Part of a small language model's weights: rotary positions.
Each number is 50 + 10 x the weight over its row's rms, rounded and kept within 0 to 99. Layers, rows and columns count from 0. The size before them is the row's rms in percent of the matrix's.

# gate: layer 13 MLP gate, 512x192, rms 0.298, rows 401-411, columns 0-95
# up: layer 13 MLP up, 512x192, rms 0.294, rows 401-411, columns 0-95
# down: layer 13 MLP down (transposed), 512x192, rms 0.298, rows 401-411, columns 0-95
gate401 094:38 25 50 55 53 57 61 60 59 46 72 38 61 72 50 34 51 57 53 59 46 58 55 46 52 53 59 58 53 56 37 54 47 38 47 50 48 61 64 54 51 41 56 51 37 38 62 37 67 40 68 52 54 56 42 58 57 56 50 41 67 54 46 32 36 34 59 32 42 39 51 53 57 54 54 26 53 42 37 58 47 56 51 39 41 52 40 36 65 56 57 44 43 55 53 30
up401 094:40 52 38 37 35 53 55 67 75 56 67 44 68 42 39 38 65 51 52 63 44 43 55 57 56 48 59 48 29 51 60 47 26 60 59 72 44 54 38 48 29 38 50 35 64 50 37 42 51 68 43 57 49 40 52 49 30 63 51 34 57 59 44 56 47 55 51 49 62 51 57 55 50 43 45 27 46 59 46 42 43 42 65 48 60 49 34 49 62 49 49 51 57 54 43 49
down401 092:51 47 41 51 49 50 52 39 53 54 55 43 59 57 54 46 65 38 24 40 50 50 59 48 61 62 46 36 67 55 31 47 57 68 56 51 64 47 42 27 32 52 47 51 33 64 35 49 48 41 47 47 36 34 61 35 73 50 52 51 40 44 34 52 58 52 47 35 50 53 35 55 41 62 51 52 62 61 68 62 48 27 52 42 43 63 52 66 61 32 48 48 42 58 52 50
gate402 099:61 53 60 45 48 54 40 27 31 49 53 45 49 59 47 70 43 59 38 50 55 47 42 55 47 45 61 49 38 48 41 63 40 53 59 64 34 44 61 40 75 46 41 50 44 40 32 23 62 53 38 35 51 55 49 45 63 42 47 54 54 53 34 34 49 56 60 56 53 53 50 42 81 34 46 50 24 54 45 58 37 40 36 44 52 63 49 48 61 29 56 60 41 45 61 56
up402 099:25 64 54 58 55 63 56 58 50 45 40 60 29 55 46 43 49 58 40 47 42 50 49 59 52 44 38 36 50 51 57 50 62 57 33 70 67 58 60 43 45 53 52 53 56 46 57 19 42 48 59 51 55 59 43 71 41 46 53 51 41 49 54 49 51 54 35 45 49 61 65 42 50 51 41 52 68 48 40 58 59 42 31 34 80 41 58 55 50 44 37 72 56 56 67 31
down402 097:38 43 45 55 52 53 54 51 54 83 43 22 47 49 49 60 44 46 41 43 53 54 52 54 49 49 40 61 33 39 50 74 60 44 42 41 41 57 67 56 39 51 44 55 51 55 44 40 46 58 50 39 61 51 47 67 69 47 54 66 52 45 49 49 45 60 48 62 48 63 38 48 40 54 63 53 57 40 59 52 50 35 35 34 45 41 48 68 48 61 50 58 58 45 59 29
gate403 105:40 54 49 52 56 55 53 54 74 37 42 44 53 65 41 51 55 51 43 50 69 54 48 59 65 43 50 38 51 59 31 58 23 57 44 59 50 61 40 67 46 47 53 31 48 54 28 54 59 51 44 44 62 42 59 57 56 47 49 59 48 62 24 51 67 43 38 54 45 51 51 53 48 50 55 56 51 45 57 44 44 72 51 54 55 54 50 28 65 45 60 50 50 47 51 47
up403 101:56 42 46 55 62 54 63 41 46 52 49 50 64 53 45 50 51 49 64 67 46 47 47 60 41 50 53 42 34 50 50 44 47 66 34 41 59 39 48 49 46 38 47 42 53 50 51 49 70 54 55 58 46 56 27 67 52 27 54 51 55 61 43 54 65 47 57 42 48 42 53 68 35 52 46 64 52 68 37 27 47 56 59 46 71 76 54 75 60 48 51 33 50 53 38 41
down403 101:41 52 43 42 57 45 51 54 65 58 46 51 60 38 60 57 47 36 48 42 54 32 35 55 60 29 48 53 52 53 41 48 38 39 45 55 41 57 53 40 66 77 27 43 50 45 44 42 45 51 71 31 50 42 51 39 35 48 49 65 54 41 49 55 56 41 40 70 47 47 49 56 50 49 45 46 63 53 44 45 42 41 55 40 49 41 45 57 37 57 56 47 55 65 58 45
gate404 099:36 37 39 52 54 59 45 68 57 47 59 73 53 23 46 47 44 57 50 44 56 55 56 54 39 50 58 58 65 64 47 55 34 61 57 53 45 58 51 63 55 38 34 31 46 52 57 59 59 53 53 42 67 56 67 55 39 64 41 57 42 60 52 55 57 41 44 50 51 48 55 40 55 45 46 51 61 58 44 51 48 62 59 55 44 32 56 61 54 43 36 29 54 40 66 52
up404 103:37 55 48 61 45 48 45 67 38 40 64 62 58 41 58 59 40 47 45 44 70 48 37 43 45 43 29 73 67 39 29 54 53 55 58 52 31 50 54 60 47 47 40 50 59 67 40 43 42 49 51 43 28 46 50 47 37 60 46 75 39 63 47 70 53 59 45 69 44 50 42 46 47 59 61 39 53 52 53 54 61 49 60 54 51 40 45 48 47 35 60 45 54 49 53 47
down404 104:34 59 44 38 56 42 48 60 51 50 59 40 34 66 52 47 56 48 47 60 53 46 31 68 44 58 44 32 41 43 49 51 49 49 52 48 46 45 54 58 44 58 45 57 50 46 52 60 43 51 39 49 56 61 43 41 59 46 53 46 50 46 61 58 51 31 38 42 36 50 46 45 45 46 38 56 46 39 52 43 51 60 34 45 56 73 35 48 39 63 53 57 33 35 50 39
gate405 100:48 54 18 37 35 56 51 42 54 44 57 36 51 50 53 57 44 52 60 59 49 54 49 45 60 46 63 55 46 47 49 66 46 55 43 45 52 54 49 39 57 43 49 44 57 46 58 47 54 42 50 47 62 57 36 40 61 64 67 41 43 45 53 51 47 69 54 50 47 65 54 50 56 79 41 59 56 36 61 58 52 57 48 49 35 54 32 48 36 51 55 64 51 55 52 57
up405 104:44 60 71 37 32 39 44 50 49 57 60 43 57 61 67 46 52 71 46 40 53 41 59 56 44 59 39 46 36 51 54 56 37 53 41 39 47 50 57 55 68 49 64 58 46 72 50 33 64 50 57 61 43 45 53 48 36 61 54 49 54 80 51 51 39 68 56 51 59 37 44 61 59 45 31 54 41 54 35 56 48 42 24 42 36 50 42 47 35 60 46 42 60 44 42 33
down405 105:37 38 62 67 37 71 39 51 61 60 40 41 49 45 33 33 49 52 54 61 46 70 49 58 47 41 71 61 44 46 58 47 70 52 54 70 51 56 51 38 24 59 55 41 43 40 42 59 57 51 64 51 34 55 42 53 60 53 42 46 58 54 41 55 47 44 55 46 56 47 71 33 44 56 29 57 38 53 30 55 44 61 45 51 37 60 58 39 49 41 58 51 41 40 62 41
gate406 100:55 41 44 37 53 31 55 56 36 60 51 26 43 41 54 34 55 62 42 41 50 55 53 46 58 62 55 44 47 52 48 50 34 37 32 54 50 45 33 65 56 53 48 54 49 48 44 40 37 64 40 35 42 52 65 56 62 52 52 36 43 48 45 45 54 68 62 40 36 65 66 56 40 53 55 63 50 41 54 60 36 60 52 54 54 46 66 48 61 44 42 53 58 66 48 58
up406 095:67 41 36 60 64 51 54 55 37 51 49 63 38 58 71 41 44 71 61 65 30 42 53 30 48 42 61 61 51 49 53 60 61 54 72 38 59 66 48 42 53 46 54 41 37 65 51 37 45 38 61 59 51 41 46 56 58 41 49 32 51 50 54 46 64 58 59 56 20 57 36 53 56 50 45 35 62 47 50 43 55 62 50 65 52 45 69 55 59 28 50 38 48 41 40 53
down406 098:49 44 42 46 34 52 39 55 46 55 61 45 54 42 39 44 56 51 41 41 52 42 25 48 43 38 45 36 32 47 68 43 56 56 32 54 44 41 58 26 57 33 51 58 58 46 69 46 24 49 38 54 61 47 45 43 58 60 58 60 81 37 39 43 52 43 52 51 56 55 59 33 68 33 61 66 53 50 38 57 41 47 28 37 38 52 50 49 47 41 39 49 38 57 38 46
gate407 100:54 45 54 46 50 34 58 56 55 51 33 41 50 48 49 57 56 33 52 44 44 46 50 47 51 37 58 43 51 43 50 55 45 46 44 62 45 54 42 66 59 74 32 45 47 45 58 42 47 58 60 49 40 67 46 43 56 54 65 59 39 74 57 65 56 41 61 59 30 54 67 53 57 62 39 57 57 70 44 59 50 49 48 46 40 51 58 48 38 65 41 57 50 66 33 51
up407 096:39 54 52 64 53 46 56 49 44 77 52 32 44 48 48 48 56 29 54 54 38 58 51 58 44 38 54 58 55 67 51 46 48 45 52 31 49 45 47 50 50 51 51 35 41 24 38 60 62 37 61 37 38 59 54 45 51 55 40 61 31 50 48 59 44 48 64 34 54 64 51 48 62 78 44 56 62 38 34 49 53 58 52 43 57 31 68 43 44 59 72 55 32 51 51 60
down407 104:33 60 46 55 52 62 54 61 50 56 32 29 56 61 30 45 48 35 50 41 30 51 50 38 38 51 64 48 47 61 59 52 47 48 55 42 39 48 52 42 45 57 53 45 36 45 62 56 56 65 58 25 58 48 65 52 54 64 50 56 32 44 41 53 55 39 54 49 42 47 57 55 43 42 58 34 48 45 52 46 51 63 54 43 46 57 48 35 41 69 41 57 53 46 63 68
gate408 097:57 41 29 55 60 51 50 55 45 67 41 48 54 46 53 54 50 50 40 52 61 32 55 40 55 62 47 58 58 50 64 47 59 53 51 49 50 53 37 35 45 57 47 43 42 56 57 63 46 43 49 65 55 53 43 58 44 47 43 67 38 35 52 26 71 33 45 56 58 54 50 44 61 71 32 29 39 48 39 56 57 65 41 39 54 43 41 52 59 48 61 55 45 45 41 39
up408 097:58 55 48 44 69 44 59 54 45 53 52 48 49 49 47 45 49 56 64 35 40 50 53 43 50 35 40 69 58 63 49 53 41 58 57 41 36 62 51 39 54 51 48 42 43 50 52 52 36 49 54 54 49 57 56 45 49 51 66 39 73 52 55 41 47 60 56 56 68 26 48 43 56 58 69 53 52 33 42 60 50 71 39 44 49 39 42 65 62 55 33 59 60 55 59 38
down408 101:60 50 51 71 52 39 69 51 51 33 50 46 42 65 51 48 66 70 50 52 36 60 33 42 52 49 46 44 56 36 41 46 53 56 55 35 60 42 57 48 40 24 60 47 48 64 49 64 61 47 39 32 32 45 53 49 47 40 60 52 55 66 60 36 52 66 37 53 44 32 42 62 46 41 55 52 34 49 50 33 36 47 26 36 50 57 48 49 48 55 49 43 64 39 50 41
gate409 105:55 58 46 49 49 33 59 42 57 46 56 39 56 62 54 40 44 57 37 46 52 60 25 49 51 53 42 34 59 50 64 58 66 45 53 49 45 29 48 47 56 58 38 42 37 49 51 64 48 57 57 46 48 44 42 40 40 38 50 35 50 46 54 43 48 24 39 52 43 35 60 60 43 41 28 45 32 55 51 41 43 52 60 59 56 51 67 51 68 53 44 45 64 69 55 51
up409 101:55 50 49 34 47 45 50 54 43 56 70 23 58 40 45 48 67 58 42 46 50 33 68 29 52 59 46 49 55 53 59 74 56 31 51 44 52 33 58 42 46 37 45 48 42 55 52 51 55 43 36 44 47 61 50 45 61 51 52 59 50 50 51 63 42 43 53 57 64 61 57 47 47 42 57 53 38 28 54 65 49 67 50 54 43 57 45 41 43 25 39 54 40 44 52 37
down409 106:41 49 50 56 30 48 58 51 48 33 53 39 45 54 52 44 56 74 40 46 51 54 51 62 51 69 43 54 39 50 47 53 35 52 39 54 38 44 50 55 62 64 61 50 42 38 56 69 48 63 64 52 68 51 50 48 61 46 48 60 57 37 46 63 68 47 44 37 42 51 48 44 38 54 36 52 55 53 65 43 53 50 36 54 57 63 70 55 41 48 36 48 59 42 49 53
gate410 104:34 36 57 50 54 47 66 42 51 59 51 37 58 58 53 66 54 39 48 47 61 58 63 39 53 34 49 59 53 60 30 45 48 62 42 46 55 56 64 60 65 38 28 56 50 50 59 53 70 39 53 46 38 53 45 34 42 47 53 35 55 41 56 55 51 38 52 51 56 67 50 61 33 57 37 45 59 71 49 37 39 75 73 46 46 64 62 53 53 60 49 33 50 49 54 39
up410 103:52 54 37 47 52 63 48 53 67 44 53 59 24 41 56 52 50 50 39 41 18 55 35 65 45 49 47 56 55 38 52 62 46 43 67 48 59 34 46 46 45 54 55 65 58 53 45 53 45 55 39 54 67 48 47 40 47 55 58 49 44 44 48 57 60 45 46 35 66 53 43 52 52 55 51 58 66 66 42 42 62 41 50 42 32 47 53 38 65 53 48 67 68 49 68 60
down410 107:44 59 31 43 46 50 53 42 43 62 49 58 63 78 53 44 54 63 61 46 49 48 54 51 48 64 45 53 20 52 44 44 45 44 46 27 49 47 32 54 50 49 38 62 43 76 45 40 47 54 60 44 47 53 45 50 61 51 53 52 58 52 58 66 49 61 61 48 49 61 46 57 47 39 35 47 40 43 56 36 53 65 63 48 44 44 46 38 39 42 46 86 59 42 49 45
gate411 099:41 59 47 58 50 57 61 52 40 44 56 58 50 33 29 43 56 49 49 48 66 53 37 29 40 47 52 55 62 38 32 30 54 56 51 36 50 62 54 40 39 37 63 47 36 34 38 48 55 58 35 63 37 36 56 62 56 61 45 68 51 46 57 54 40 53 30 65 73 43 29 53 65 60 43 56 28 39 44 47 47 44 64 44 44 43 49 56 34 44 47 55 51 49 35 62
up411 096:57 56 49 51 50 46 40 45 66 71 59 36 59 65 49 71 58 55 64 58 58 39 58 46 40 34 50 55 40 68 56 55 44 46 34 39 67 43 51 57 49 61 67 37 45 45 30 63 55 65 48 53 47 40 37 45 64 54 63 52 32 56 45 38 42 49 46 57 55 42 57 42 43 56 42 58 27 62 50 40 47 75 54 53 51 50 47 58 46 55 33 48 62 39 60 57
down411 096:49 53 46 59 42 49 64 63 74 59 76 63 47 54 40 41 55 49 31 45 57 31 55 46 34 44 45 46 45 32 54 44 52 53 43 54 56 65 56 43 59 32 44 47 52 63 38 62 68 42 57 45 42 39 51 54 43 52 49 42 61 54 56 50 36 52 38 58 45 44 49 63 55 60 52 39 65 55 37 50 42 41 51 45 54 53 50 40 62 34 57 38 56 73 38 52